Weights of a small GPT-style language model, trained from scratch on English Wikipedia.
Size: 4 heads of 32 (2 for keys and values), vocabulary 5698, 3.15M parameters.
Architecture: LayerNorm before each block, learned positions, no biases in attention or MLP.
Training: a variant of Adam for these matrices, 107M tokens, 3278 steps.
Each number is 200 + 40 x the weight over the matrix's rms, rounded and kept within 0 to 999. Layers, rows and columns count from 0.

# layer 3 MLP down (transposed), 512x128, rms 0.129, rows 183-210, columns 0-127
213,244,164,174,188,262,199,258,167,234,263,229,170,178,128,234,191,180,192,151,209,242,197,212,200,231,242,219,174,210,165,231,213,180,164,233,211,180,213,183,195,237,192,212,226,164,218,213,189,164,161,210,271,138,234,214,173,252,241,336,155,220,239,222,215,200,231,222,159,253,230,138,192,77,155,255,199,167,213,203,256,199,196,158,216,173,220,201,161,246,249,163,199,258,208,192,161,194,198,201,164,232,174,161,124,197,166,240,151,224,164,227,150,195,181,134,248,149,250,187,147,178,116,147,228,238,219,181
216,167,157,154,240,193,173,222,146,214,182,234,249,234,122,169,155,278,163,312,167,255,22,218,296,211,174,220,214,179,182,205,202,174,184,215,162,268,153,117,259,151,171,206,246,186,138,109,202,340,254,180,178,253,233,222,277,180,200,195,270,133,208,196,214,188,111,157,203,303,179,175,172,152,259,147,127,266,92,341,206,167,196,236,203,204,261,107,136,186,171,187,211,155,259,261,144,106,335,116,213,256,235,250,340,231,191,179,249,192,234,293,96,174,236,146,226,270,165,248,93,189,172,257,184,250,226,190
168,230,260,134,181,244,171,183,186,199,280,186,160,239,177,221,171,145,87,158,254,274,94,220,208,161,206,198,192,306,234,157,134,193,281,213,143,168,204,189,261,183,118,197,216,177,179,202,248,228,146,155,89,196,199,213,258,229,169,316,116,205,194,235,205,185,218,224,229,236,237,158,188,150,224,212,187,266,246,252,306,224,37,227,244,236,306,251,168,176,191,171,210,204,200,232,146,166,150,187,229,218,199,173,231,255,160,165,189,219,188,245,151,173,210,210,223,184,157,181,86,223,190,199,213,192,233,182
189,175,206,179,262,224,221,210,187,205,186,234,211,173,189,193,211,173,181,226,216,165,204,222,90,222,261,181,210,223,169,203,197,175,189,225,207,223,180,225,176,206,215,194,173,194,157,243,209,202,225,195,217,160,232,160,218,195,155,190,187,167,167,123,282,210,199,204,233,244,170,176,187,240,165,206,217,238,236,173,182,250,120,241,173,202,189,192,217,205,194,177,242,206,171,249,303,231,157,225,169,245,222,181,231,186,183,184,216,188,196,191,221,149,247,226,175,257,131,160,222,236,213,193,170,210,198,161
173,222,102,152,214,204,234,184,277,233,232,186,192,189,318,181,208,189,237,220,122,185,124,270,122,173,259,278,189,147,213,215,283,130,213,193,239,190,195,196,210,188,235,207,196,193,189,225,203,219,217,193,239,241,118,186,179,206,294,197,189,226,180,181,160,176,216,195,228,237,148,189,196,225,193,253,160,237,158,235,187,255,202,125,198,168,143,204,263,199,229,201,132,239,177,212,234,158,178,129,186,186,188,193,153,179,130,249,264,239,187,189,227,187,192,222,183,246,202,163,162,139,207,173,248,142,268,200
180,194,239,185,298,228,220,235,207,201,219,214,235,254,180,215,176,206,211,258,149,234,223,165,110,259,264,247,253,197,208,161,147,180,234,205,157,167,118,282,246,169,233,128,219,137,218,225,252,181,176,215,204,162,191,206,241,181,107,197,219,197,226,109,233,152,191,268,230,186,138,151,191,263,183,167,126,139,285,167,256,222,171,217,136,241,220,179,154,189,216,167,235,147,235,235,305,284,107,232,161,207,208,217,243,222,166,297,196,168,148,198,227,196,178,199,145,223,151,202,273,171,167,209,167,192,170,161
243,207,237,228,226,249,208,167,221,161,197,155,236,212,230,257,202,135,164,139,248,169,206,195,192,230,119,200,163,130,222,200,239,195,156,211,237,213,240,191,191,191,162,254,200,282,277,214,185,164,180,146,237,145,201,190,211,133,266,212,229,169,220,159,244,168,197,192,180,172,213,189,200,123,140,147,255,142,289,162,198,205,250,224,219,194,199,220,216,245,277,230,184,166,168,206,249,223,209,191,223,203,202,174,198,192,167,196,176,203,226,159,180,201,236,174,205,163,239,154,272,214,254,188,157,149,194,188
218,143,254,192,288,226,176,136,223,194,213,111,153,258,198,210,212,188,182,221,218,202,192,175,210,110,154,210,193,169,222,173,263,239,160,232,228,343,151,220,194,230,225,188,210,166,177,191,174,221,188,169,117,181,189,200,229,177,185,189,146,160,258,164,236,234,180,230,212,174,182,183,169,236,233,164,165,176,223,204,115,233,209,190,173,219,246,252,205,230,183,187,219,178,195,192,211,74,212,176,167,191,249,201,256,208,307,152,130,163,187,235,213,142,311,165,239,245,111,243,194,266,154,216,162,196,231,174
189,190,216,242,202,197,229,187,174,167,147,124,152,203,220,209,201,175,199,183,166,278,131,210,151,222,266,205,218,156,223,192,226,154,202,137,229,248,179,246,166,160,208,275,217,204,193,237,232,188,241,241,179,126,156,134,237,138,227,204,217,225,260,212,243,199,230,195,193,164,288,153,274,227,216,173,238,288,220,198,205,222,185,136,230,211,169,182,211,215,280,200,186,266,194,217,210,124,204,201,238,183,199,94,234,152,239,217,237,153,244,192,149,198,221,193,258,188,199,179,201,151,118,134,285,138,211,223
187,108,249,254,155,208,205,214,205,217,188,190,191,231,193,161,184,119,213,263,181,179,237,328,220,242,171,233,177,203,213,119,146,212,259,179,124,178,83,304,173,126,132,205,186,207,148,242,288,220,263,188,197,130,166,210,165,203,224,262,142,155,183,171,224,226,175,244,162,105,179,180,281,164,240,113,206,213,229,192,206,273,223,137,193,199,272,300,240,131,268,215,189,243,221,175,153,237,334,209,161,251,202,152,211,167,223,124,232,188,206,273,139,181,165,199,199,170,166,167,193,265,270,195,127,199,220,236
214,238,147,226,144,151,156,197,211,186,248,61,157,201,174,180,135,217,223,195,203,165,217,206,180,214,227,232,193,162,239,215,199,152,243,207,174,192,156,186,235,281,216,188,134,217,199,170,194,166,201,259,246,220,247,206,179,247,247,226,147,226,151,195,170,177,146,231,143,189,268,234,213,183,191,175,212,238,212,167,212,154,268,162,251,200,193,140,165,212,271,178,202,238,170,235,205,212,295,227,203,164,193,206,188,225,147,156,141,148,184,230,236,222,223,201,197,257,170,248,223,192,201,217,210,163,229,182
210,219,188,185,153,203,198,227,163,231,209,196,273,153,198,161,269,190,139,269,196,218,202,222,153,224,231,222,211,232,207,172,211,219,225,218,215,187,174,221,157,169,200,216,193,212,207,209,246,222,213,132,184,190,132,248,225,187,134,194,190,162,231,242,198,178,184,188,271,192,174,232,190,194,198,140,223,202,181,245,256,262,172,236,207,181,154,181,209,222,139,185,149,192,242,190,158,206,144,241,173,252,240,192,236,100,158,180,225,204,172,185,172,225,223,203,177,266,148,208,225,191,197,291,205,163,195,154
179,233,191,222,239,217,217,175,308,210,228,276,192,191,175,167,191,157,193,191,164,175,193,211,194,177,156,183,168,238,278,125,245,140,196,207,176,165,226,184,158,215,185,175,174,172,225,198,207,210,194,247,195,237,139,180,220,227,152,198,179,235,188,239,170,181,272,215,285,179,172,227,135,129,182,216,190,146,154,205,249,162,196,209,221,200,171,227,206,228,166,225,169,198,159,242,287,237,198,213,195,206,235,222,220,184,206,243,232,182,208,216,183,242,206,223,166,176,233,159,192,141,217,153,208,187,197,206
207,213,156,159,143,196,212,178,134,233,205,219,230,187,175,216,217,237,204,181,212,185,148,268,266,200,243,214,196,178,211,241,214,227,208,171,210,195,183,155,182,203,259,197,162,254,233,185,183,199,198,194,292,221,151,230,173,251,165,188,199,250,163,197,164,185,230,222,211,294,256,271,284,187,184,132,154,160,138,137,218,204,209,251,212,183,192,218,178,200,242,223,176,183,229,170,179,189,180,220,234,217,233,181,246,179,183,206,161,178,169,190,137,175,200,174,210,198,221,229,208,155,153,172,145,212,182,210
184,144,177,211,299,252,176,163,178,169,175,202,185,233,171,286,160,203,176,227,231,184,145,185,200,154,206,185,199,158,200,170,230,136,151,200,267,214,129,238,258,208,215,166,188,167,170,193,252,219,230,165,199,209,251,136,159,214,231,196,114,176,203,182,206,204,224,321,188,188,154,233,243,155,199,176,219,264,192,186,209,213,221,198,189,121,268,159,235,189,163,168,249,158,172,228,160,215,270,145,212,212,227,222,241,265,274,195,146,232,204,224,233,205,228,164,209,232,237,209,166,178,194,176,160,181,228,181
230,222,174,187,166,185,168,231,179,109,158,195,163,170,256,203,219,190,176,167,222,246,263,149,193,162,208,208,217,198,205,195,206,245,117,185,177,183,196,209,202,250,202,247,219,212,189,190,250,232,142,191,217,168,225,185,174,209,198,235,135,182,129,189,146,167,172,192,274,156,256,183,207,202,179,251,197,96,249,208,211,164,176,275,247,175,116,201,221,243,282,180,213,245,311,187,232,256,50,234,180,251,181,192,180,211,175,160,179,254,152,166,270,210,168,239,177,194,198,199,240,148,235,264,189,251,164,190
157,254,156,157,206,175,241,226,225,209,263,242,183,250,170,136,195,204,180,215,195,306,206,260,173,231,156,181,198,211,255,171,217,185,144,260,173,193,123,201,170,172,166,172,258,232,205,293,205,176,130,201,215,190,168,221,233,208,234,163,232,204,120,202,174,228,176,160,255,215,176,278,229,135,195,146,185,238,137,199,149,158,232,176,202,108,294,210,244,225,206,198,235,169,166,192,136,167,170,175,216,172,211,173,186,225,241,213,268,203,178,230,140,222,234,251,222,231,113,168,256,191,203,175,192,172,204,244
263,206,250,133,122,214,199,213,81,166,217,187,214,206,228,201,217,194,214,304,171,174,178,279,146,205,186,213,197,204,179,210,219,202,271,260,213,211,163,231,195,191,241,192,156,212,201,223,237,179,211,152,241,161,165,200,222,181,219,187,129,214,166,243,224,190,182,160,269,157,259,229,214,163,225,161,184,222,189,194,229,242,219,209,178,153,245,201,218,234,141,170,255,273,205,164,189,211,160,241,190,172,199,209,184,94,227,192,215,167,184,188,201,253,235,275,212,189,213,151,195,220,219,189,189,140,149,216
167,220,197,229,194,238,185,134,188,190,226,170,215,207,182,278,181,159,171,195,230,250,210,229,196,141,203,211,205,199,211,204,155,248,170,211,240,181,222,181,269,152,194,212,197,174,214,186,233,216,194,267,151,186,201,248,241,164,235,232,259,229,232,235,187,192,144,249,223,164,190,214,214,258,209,174,276,203,249,166,189,148,247,232,166,140,266,206,215,180,128,155,186,129,183,159,120,180,252,253,212,212,209,217,236,236,183,130,194,176,195,169,196,189,142,222,194,176,173,169,187,170,225,207,218,241,200,181
197,256,172,189,241,280,230,270,199,217,177,166,250,187,207,145,216,229,200,137,147,236,137,147,176,215,166,201,199,226,189,177,216,253,199,176,184,152,223,201,201,200,271,251,212,169,238,174,203,148,198,188,179,160,205,259,211,181,152,247,188,208,169,180,178,202,225,160,184,271,217,187,236,116,167,198,229,263,197,262,205,177,203,214,160,175,184,244,231,199,160,276,125,174,232,176,136,207,190,180,222,177,174,206,238,195,223,184,229,212,236,181,180,145,221,201,206,176,199,250,207,194,175,244,228,261,165,236
259,207,225,187,233,201,210,267,216,175,213,130,205,208,287,161,230,168,251,175,192,166,131,260,197,230,197,243,193,164,247,203,194,152,222,196,131,239,127,148,194,182,189,213,132,245,213,263,179,235,220,325,154,185,166,201,214,191,159,248,127,151,125,220,189,186,307,204,162,148,202,211,242,162,182,188,293,138,211,217,262,208,203,200,171,151,238,193,216,199,272,235,171,171,184,215,153,203,250,143,243,220,165,134,211,203,151,227,177,197,204,203,180,179,242,200,215,187,151,228,185,190,226,259,162,160,224,155
179,206,284,194,233,229,197,110,154,191,159,224,173,210,212,207,188,238,267,192,228,206,204,247,202,197,208,210,178,204,243,242,189,163,191,146,246,246,201,184,248,213,226,203,181,161,197,221,191,155,279,254,230,186,163,213,161,173,266,196,210,235,207,179,267,180,198,165,212,218,128,283,166,192,189,259,215,150,284,168,173,220,144,153,209,174,254,163,191,139,170,203,198,135,176,222,241,159,175,178,214,262,178,223,213,255,178,241,159,201,155,223,191,223,129,137,170,157,184,138,150,177,293,260,219,190,237,240
176,210,196,218,202,109,268,197,176,173,256,258,243,191,233,135,192,207,262,239,198,206,169,126,207,167,193,156,249,256,160,161,214,169,210,250,237,208,200,243,138,153,211,204,258,103,207,208,195,244,112,251,161,146,149,183,170,172,228,168,222,253,270,181,188,192,241,175,196,189,266,113,195,212,163,253,133,226,284,148,137,144,217,266,211,273,189,112,177,201,264,201,214,208,242,236,150,148,186,240,237,290,187,176,154,207,278,170,177,204,191,192,119,206,180,192,256,174,151,204,201,178,207,215,186,177,236,260
260,181,229,197,227,181,184,176,162,222,226,175,186,202,218,257,208,218,198,236,170,196,216,227,112,218,160,206,240,203,228,163,246,207,189,231,158,165,153,180,161,233,233,223,197,188,231,231,233,166,152,169,254,221,219,196,161,185,219,164,164,202,106,118,211,191,190,225,236,215,223,231,224,218,179,234,185,161,242,175,202,225,210,237,159,218,253,204,199,165,183,144,265,185,211,219,202,182,104,190,164,213,230,228,215,208,208,196,219,160,165,212,177,216,207,269,191,211,221,155,217,175,134,202,191,181,233,208
175,183,205,184,248,252,207,151,208,223,219,181,227,247,209,221,192,240,254,214,150,204,214,188,223,194,195,231,235,254,219,188,222,180,239,198,241,167,175,201,190,187,213,187,176,189,217,178,244,199,139,227,124,231,197,202,131,199,165,186,196,176,235,150,196,202,255,214,206,211,255,193,269,146,202,163,203,147,230,267,154,208,187,218,195,224,169,267,211,137,245,263,206,187,237,211,281,192,172,191,146,188,195,178,165,223,167,193,141,180,203,205,216,224,163,203,116,194,213,163,224,176,172,180,198,174,131,192
183,204,134,291,245,298,221,134,233,203,211,146,186,167,237,202,176,174,185,251,263,207,165,178,173,179,245,115,237,181,239,187,192,202,236,168,163,174,143,154,175,226,223,232,243,219,199,146,218,214,195,213,223,221,185,192,154,151,138,76,212,194,181,239,233,252,145,239,257,134,211,292,163,286,251,185,154,144,178,197,196,210,198,190,287,161,201,105,197,278,205,199,197,193,265,239,291,228,289,218,173,195,137,196,223,252,224,211,227,164,179,152,159,211,178,194,205,162,181,152,147,168,208,135,271,156,192,219
227,187,178,142,283,262,168,232,271,199,150,246,149,214,188,216,280,208,193,214,109,194,256,193,107,199,177,196,223,201,93,209,249,180,206,259,204,190,171,226,209,150,186,176,173,215,157,289,253,218,273,190,177,216,208,173,158,158,211,157,155,254,249,228,232,192,220,157,200,214,190,251,194,212,236,173,218,145,161,249,194,208,184,188,190,155,183,239,196,208,278,200,235,156,248,236,224,207,213,122,160,157,208,212,244,232,219,193,160,134,192,151,188,169,144,204,222,167,258,231,146,192,175,180,216,190,241,215
212,186,181,220,134,182,228,191,256,191,208,122,230,203,193,162,114,188,232,191,213,200,125,158,157,158,227,219,236,215,240,194,202,257,193,204,187,227,221,158,222,232,188,226,175,212,243,142,240,123,213,219,316,273,217,184,156,307,227,160,232,253,126,158,173,142,186,228,160,149,187,225,161,185,129,163,166,193,157,214,177,181,270,182,154,167,169,196,168,197,207,168,234,276,185,199,190,221,259,239,228,192,195,214,146,190,159,230,156,206,196,200,218,184,198,162,174,216,170,234,270,186,187,289,227,231,216,185
# layer 3 MLP up, 512x128, rms 0.159, rows 184-210, columns 0-127
142,225,105,201,201,186,136,185,126,181,223,209,218,136,223,112,241,187,266,189,298,214,251,171,168,194,194,140,198,220,151,270,161,250,154,82,201,249,167,116,247,272,131,219,143,197,160,221,245,170,215,241,247,219,204,288,280,315,229,132,246,145,131,191,165,179,107,198,141,263,115,234,112,269,169,259,240,280,260,258,236,199,236,220,232,165,213,141,189,117,196,164,229,208,137,246,261,163,225,137,229,157,148,197,168,186,162,196,221,245,168,206,277,203,249,184,249,248,145,317,222,147,267,178,247,130,280,247
174,183,125,206,226,201,164,212,146,76,224,167,213,115,168,207,155,225,175,150,257,162,154,239,246,207,241,232,193,176,190,207,196,260,242,128,193,243,191,182,286,315,191,256,181,287,163,206,211,161,181,265,193,264,245,175,189,240,199,227,196,175,219,189,152,167,156,172,207,192,164,228,160,281,139,194,183,253,233,204,187,219,163,192,215,179,189,131,149,147,301,197,199,210,187,160,184,157,229,175,217,200,161,156,210,199,195,196,260,219,175,273,205,196,183,84,162,250,179,240,251,232,229,285,226,197,268,239
176,240,201,182,199,215,200,250,215,240,265,67,210,193,206,200,177,172,229,190,172,258,212,186,163,185,199,239,239,239,236,236,204,184,170,189,150,243,236,173,227,214,230,148,191,205,186,158,168,160,188,184,182,230,156,232,154,187,196,190,183,250,234,284,162,233,224,217,192,205,224,186,198,193,178,262,157,176,216,172,222,233,207,141,195,215,224,223,226,181,265,220,164,216,212,199,194,135,183,180,243,155,215,174,155,183,201,171,100,221,221,180,184,177,200,190,218,189,168,197,226,237,219,212,192,224,178,210
218,271,137,174,201,267,148,204,222,76,169,197,198,86,204,244,228,182,186,238,227,143,229,209,208,267,201,134,189,187,169,274,228,218,186,154,127,155,181,212,144,163,229,183,188,195,204,207,205,68,209,170,238,205,221,257,204,226,210,177,218,198,124,184,184,184,246,217,232,257,205,226,189,198,220,235,270,173,181,169,186,203,191,217,254,163,199,196,120,162,202,223,144,228,182,224,184,225,273,179,247,152,245,134,234,136,192,216,197,190,201,193,273,186,222,186,169,226,219,180,280,254,255,199,218,127,195,227
154,257,201,272,185,233,179,213,210,218,270,126,188,162,126,158,135,142,249,157,134,250,167,199,168,242,250,185,193,124,197,229,197,167,185,162,168,276,199,252,224,214,252,125,231,245,288,201,145,183,201,319,215,222,201,239,212,227,234,255,196,222,189,393,171,186,196,203,185,235,227,167,190,286,224,242,171,167,203,156,227,212,284,130,223,184,203,230,175,152,280,251,136,249,203,195,186,87,176,216,205,182,218,247,168,219,218,131,163,189,201,202,138,218,238,147,254,230,120,177,164,207,232,295,207,192,230,184
208,279,122,185,171,225,144,184,204,177,182,201,149,133,135,166,247,187,161,191,210,111,216,208,203,265,184,257,244,184,274,133,240,135,182,168,221,216,305,219,256,206,248,180,193,270,207,177,204,188,189,188,244,274,141,144,184,266,267,236,126,197,171,180,217,145,169,166,219,254,152,231,135,206,165,223,204,238,228,168,212,186,223,190,118,190,232,147,174,131,231,259,157,225,245,189,203,208,275,188,173,190,208,218,245,249,168,195,202,203,191,249,140,224,181,220,166,205,213,203,248,192,219,212,192,282,212,258
176,178,167,188,200,216,171,173,216,188,296,119,147,178,175,205,135,188,212,210,183,208,210,93,252,205,271,195,191,173,112,178,239,161,197,152,256,247,183,215,237,181,190,175,183,137,175,161,179,196,165,237,180,182,200,161,183,213,182,226,157,255,214,210,205,218,173,220,189,232,170,252,142,266,218,183,197,208,236,216,185,225,177,152,199,194,109,244,197,230,266,238,166,194,187,210,193,178,226,185,225,170,158,166,198,269,276,185,187,245,208,259,207,262,164,152,243,241,136,190,186,228,225,225,230,211,299,196
123,262,137,177,181,199,187,207,240,215,151,117,191,230,79,169,236,205,211,151,167,182,184,199,203,260,275,180,177,213,180,264,193,169,212,231,191,198,190,164,224,234,281,188,186,295,218,161,158,151,273,207,189,261,222,217,187,239,242,241,167,240,179,257,184,175,137,168,187,150,218,163,179,233,265,141,230,202,151,243,214,160,231,238,100,156,220,208,114,166,218,200,159,208,211,319,231,178,216,240,190,241,195,211,144,175,195,188,138,170,187,214,175,167,203,167,168,223,181,200,179,261,160,232,180,207,164,194
129,183,113,282,232,236,180,166,158,180,186,235,209,154,147,193,171,124,195,241,184,193,187,216,246,174,258,268,150,190,184,198,164,271,307,95,187,193,171,189,158,219,227,226,232,277,165,197,221,195,164,200,201,195,178,175,171,210,169,261,222,216,161,255,196,198,140,201,143,170,215,194,188,223,218,155,219,215,281,156,220,260,286,155,230,196,125,230,182,121,194,291,128,274,122,251,205,143,199,236,227,172,175,174,183,188,228,179,234,293,123,233,169,202,162,176,181,210,219,161,224,274,266,235,155,143,321,262
130,245,167,247,173,191,196,160,228,176,206,185,178,189,224,194,192,195,218,196,150,171,174,212,215,286,208,187,179,201,238,222,171,190,268,175,189,189,190,202,205,234,170,203,220,187,190,242,197,231,215,244,286,215,236,209,207,231,241,253,205,239,202,194,171,181,165,220,196,237,229,178,203,230,210,203,190,219,211,171,208,167,219,200,217,174,153,203,160,190,194,177,213,204,160,245,164,215,237,174,212,184,189,215,130,229,187,138,187,205,174,221,200,209,195,204,208,210,158,186,212,164,238,226,195,139,235,203
224,173,162,230,171,178,162,258,211,198,245,212,157,146,245,192,218,194,300,155,247,212,201,206,193,193,244,241,208,148,251,216,207,171,227,104,141,193,189,193,177,163,182,267,258,218,226,191,135,167,184,257,205,195,206,170,193,227,243,191,214,177,99,207,70,208,218,250,164,198,145,232,193,271,206,281,230,159,170,109,196,191,253,173,198,179,166,207,182,182,269,205,216,214,190,200,199,202,176,178,179,160,187,209,207,201,147,225,181,172,227,168,270,268,172,124,264,246,195,258,179,204,236,290,174,214,180,205
192,200,175,220,91,219,188,215,224,164,172,158,234,283,129,203,225,183,199,194,228,164,222,224,217,223,202,238,168,181,214,193,199,205,195,167,134,171,231,187,209,176,267,203,235,228,212,194,175,165,170,252,261,287,188,227,183,269,209,147,218,172,167,239,120,216,201,226,221,283,140,173,171,191,142,224,238,186,127,185,227,145,243,197,183,185,242,197,92,180,249,201,214,204,202,234,213,202,196,210,197,153,240,217,279,205,197,213,198,121,203,240,150,198,219,151,227,183,194,254,166,158,188,224,159,185,223,208
159,264,214,149,230,254,181,190,148,199,203,121,113,210,152,187,202,107,180,175,163,241,175,114,206,206,203,238,194,217,236,197,217,185,213,221,160,168,239,202,246,175,161,190,153,207,194,184,141,182,208,210,155,193,203,114,251,223,193,297,154,264,254,184,210,186,208,183,176,211,154,143,125,240,209,212,165,293,229,256,235,243,165,250,233,179,198,202,209,238,160,211,162,212,204,277,147,244,206,262,174,169,158,214,170,189,174,178,150,215,212,221,229,228,146,245,149,254,192,213,223,210,227,236,205,169,229,194
288,184,207,150,141,238,184,180,200,195,256,119,248,196,168,203,163,166,251,194,150,285,180,186,212,231,218,209,228,196,177,202,254,199,136,147,237,213,295,131,250,169,229,174,177,172,164,87,183,237,173,196,204,190,211,176,216,211,189,191,141,271,191,208,155,201,165,255,199,155,157,222,239,203,191,189,161,187,236,222,189,199,161,184,237,188,170,223,223,155,236,240,94,144,247,186,127,207,219,218,249,223,135,171,201,263,178,200,195,213,196,231,171,287,190,198,216,284,191,220,251,193,235,176,203,255,237,238
161,206,198,251,227,190,162,181,151,242,236,145,155,229,230,154,172,174,201,221,155,179,134,161,229,295,284,175,198,242,276,226,272,227,299,208,205,177,203,183,206,162,175,160,266,255,265,152,125,228,158,200,188,168,189,255,181,244,179,281,144,218,223,195,218,175,150,196,176,190,100,177,157,243,255,241,310,189,153,211,209,243,181,252,255,161,186,140,136,231,191,244,161,240,102,217,189,248,209,267,189,231,132,200,163,220,177,223,96,188,196,213,171,215,173,127,176,254,212,184,230,232,200,222,209,226,234,233
240,178,195,247,193,187,226,241,167,117,243,226,150,137,158,113,184,199,185,169,148,303,233,263,199,195,191,170,181,194,188,199,129,236,160,151,208,223,179,227,191,206,219,212,140,204,165,172,228,224,146,200,194,235,144,230,171,233,230,199,175,174,227,222,199,180,216,179,237,210,238,222,190,169,146,211,134,228,159,140,194,241,249,188,246,198,223,111,236,141,300,294,234,190,199,278,174,86,227,240,200,204,238,232,165,173,226,185,136,193,194,298,176,181,196,201,156,194,214,169,206,172,259,210,176,193,229,283
144,169,149,183,170,227,174,209,209,165,239,199,241,212,223,210,219,177,246,197,235,155,232,238,168,151,254,103,215,138,178,236,235,184,191,167,229,211,245,210,179,226,190,192,177,194,198,175,130,222,199,211,216,164,306,211,202,267,254,158,205,203,164,213,121,209,249,240,157,217,191,215,153,263,231,244,235,188,162,188,200,192,243,182,201,196,160,213,183,210,234,228,176,226,223,236,187,187,183,192,123,190,232,237,169,152,179,207,144,251,213,150,245,140,238,130,187,208,180,239,203,165,189,265,181,170,218,199
122,221,124,226,229,239,231,247,202,207,213,161,152,164,181,193,177,179,276,220,229,173,116,161,248,248,289,96,231,173,207,200,187,236,231,181,170,213,164,159,236,214,243,185,167,157,223,171,172,143,309,184,208,208,247,244,171,225,200,160,179,192,150,235,216,142,148,147,169,201,221,249,215,185,172,182,238,196,227,213,220,184,212,190,254,148,119,135,216,170,193,133,185,191,174,215,146,142,299,204,240,223,183,190,148,181,148,196,236,215,180,175,244,243,128,200,210,232,165,255,226,227,221,175,225,170,266,234
241,238,100,196,206,199,201,205,240,260,257,185,124,225,175,93,231,215,304,223,245,232,264,232,185,207,214,230,179,154,124,193,274,211,224,188,192,183,193,160,173,198,165,235,224,255,219,161,187,215,165,240,207,211,309,163,213,194,213,171,162,213,105,182,208,188,231,253,153,155,125,208,218,216,187,222,241,146,156,196,208,173,240,203,159,168,170,189,177,120,191,168,132,206,177,264,161,191,179,186,241,303,243,225,161,189,187,209,146,167,190,204,294,191,191,81,255,219,204,249,170,199,187,197,193,228,191,296
253,254,123,182,128,193,207,278,238,195,193,196,225,162,206,216,152,227,283,237,200,178,204,253,226,178,178,269,186,117,280,212,232,209,131,163,172,228,178,194,200,210,152,242,191,269,262,183,202,207,156,259,258,221,209,142,209,169,264,215,223,226,76,221,141,172,203,189,104,221,135,192,187,254,206,283,294,212,124,159,190,219,304,227,117,166,206,159,188,111,207,117,173,181,161,181,160,194,251,200,188,225,255,189,174,240,131,146,209,130,187,181,286,187,271,190,185,262,182,244,272,197,206,248,211,233,165,305
155,246,213,201,203,222,238,245,183,111,145,254,94,170,195,163,203,192,177,199,240,137,219,196,148,177,180,184,209,208,225,246,223,254,203,166,141,181,216,209,224,226,183,223,268,212,312,231,107,174,107,146,213,234,214,182,192,201,224,264,154,239,172,162,188,160,233,211,144,156,190,197,250,242,149,240,240,260,183,142,256,196,243,215,152,190,106,157,230,169,245,162,216,264,199,288,157,208,289,277,224,147,190,160,201,246,190,183,180,191,173,139,212,131,244,228,186,154,268,173,227,251,201,157,191,175,194,234
163,199,202,226,160,220,237,265,185,159,190,205,203,136,195,134,145,145,268,162,193,258,234,153,247,213,184,171,203,239,195,267,150,226,165,190,195,248,197,171,141,197,180,186,203,146,153,172,162,201,249,204,264,197,221,235,181,188,267,184,149,240,168,225,211,143,195,219,172,146,245,150,193,190,163,196,200,179,191,147,233,207,194,222,251,196,196,198,206,163,268,227,254,188,244,187,182,60,300,156,273,177,212,194,190,283,234,106,173,145,155,186,181,239,263,243,223,180,167,177,225,237,246,225,246,158,200,178
198,216,174,258,221,205,212,289,212,187,235,165,194,172,178,143,153,175,210,189,194,272,212,165,177,198,210,194,215,235,240,277,226,237,227,215,156,246,228,170,220,248,260,164,147,222,245,181,165,135,236,221,226,242,202,219,171,193,243,214,196,218,176,255,205,202,212,248,178,169,199,215,176,244,186,243,230,179,179,123,229,241,281,158,206,199,258,222,203,175,229,230,240,240,137,177,189,140,168,197,269,200,185,217,140,152,163,206,95,177,165,198,193,190,212,134,149,185,123,191,209,251,189,181,187,266,184,214
200,190,190,249,211,175,185,254,190,204,227,162,182,106,169,189,142,204,211,222,157,188,155,272,222,233,266,187,188,153,193,215,234,208,195,173,207,243,147,203,208,260,185,206,220,248,204,199,176,167,185,315,193,184,182,168,201,293,184,205,159,223,105,216,177,176,233,153,199,209,132,210,181,251,230,254,221,190,208,248,193,183,181,219,224,143,209,218,162,210,236,272,182,184,190,173,232,193,253,153,265,204,215,225,204,193,249,178,163,244,166,200,235,232,163,130,163,257,126,164,220,149,196,219,175,224,259,233
254,217,188,214,190,285,226,265,192,205,212,128,178,188,154,179,199,194,280,155,186,169,240,230,299,138,199,182,178,191,223,174,152,264,178,128,187,171,209,145,159,182,161,237,290,212,215,206,204,188,217,235,235,270,127,185,168,256,202,209,191,162,144,170,197,230,217,247,193,213,148,143,239,204,217,273,167,188,128,247,290,199,126,238,214,171,138,82,147,221,252,208,295,144,149,241,212,231,268,240,278,178,186,217,206,210,198,191,187,160,229,175,119,215,262,189,199,217,226,168,99,156,232,201,166,222,223,203
254,266,190,240,187,207,226,185,74,247,200,184,176,172,219,124,213,188,259,169,163,140,180,194,259,183,224,242,203,181,251,222,145,192,281,205,214,157,171,173,212,165,204,239,210,231,230,175,223,231,237,220,162,215,166,208,158,239,143,270,240,212,189,194,178,165,161,156,196,190,210,178,258,195,219,221,184,246,229,230,202,246,174,222,212,179,228,81,197,195,184,144,233,161,204,205,199,210,206,238,224,183,206,203,158,196,198,174,165,132,262,218,144,140,247,225,251,214,232,247,134,127,233,198,147,227,224,178
183,272,187,205,186,222,156,216,174,166,228,174,177,184,205,157,188,163,234,199,173,212,156,219,232,183,223,193,179,247,209,192,166,240,243,134,180,178,185,205,196,197,222,213,201,195,208,208,214,177,216,204,266,249,217,170,187,244,198,215,187,214,209,218,172,216,180,192,202,225,197,185,191,216,184,171,194,185,190,222,216,184,188,194,218,147,192,212,143,193,155,169,159,226,209,225,179,203,263,240,227,181,160,199,152,175,219,169,214,199,232,221,223,220,187,208,224,223,210,248,273,202,246,246,182,180,225,165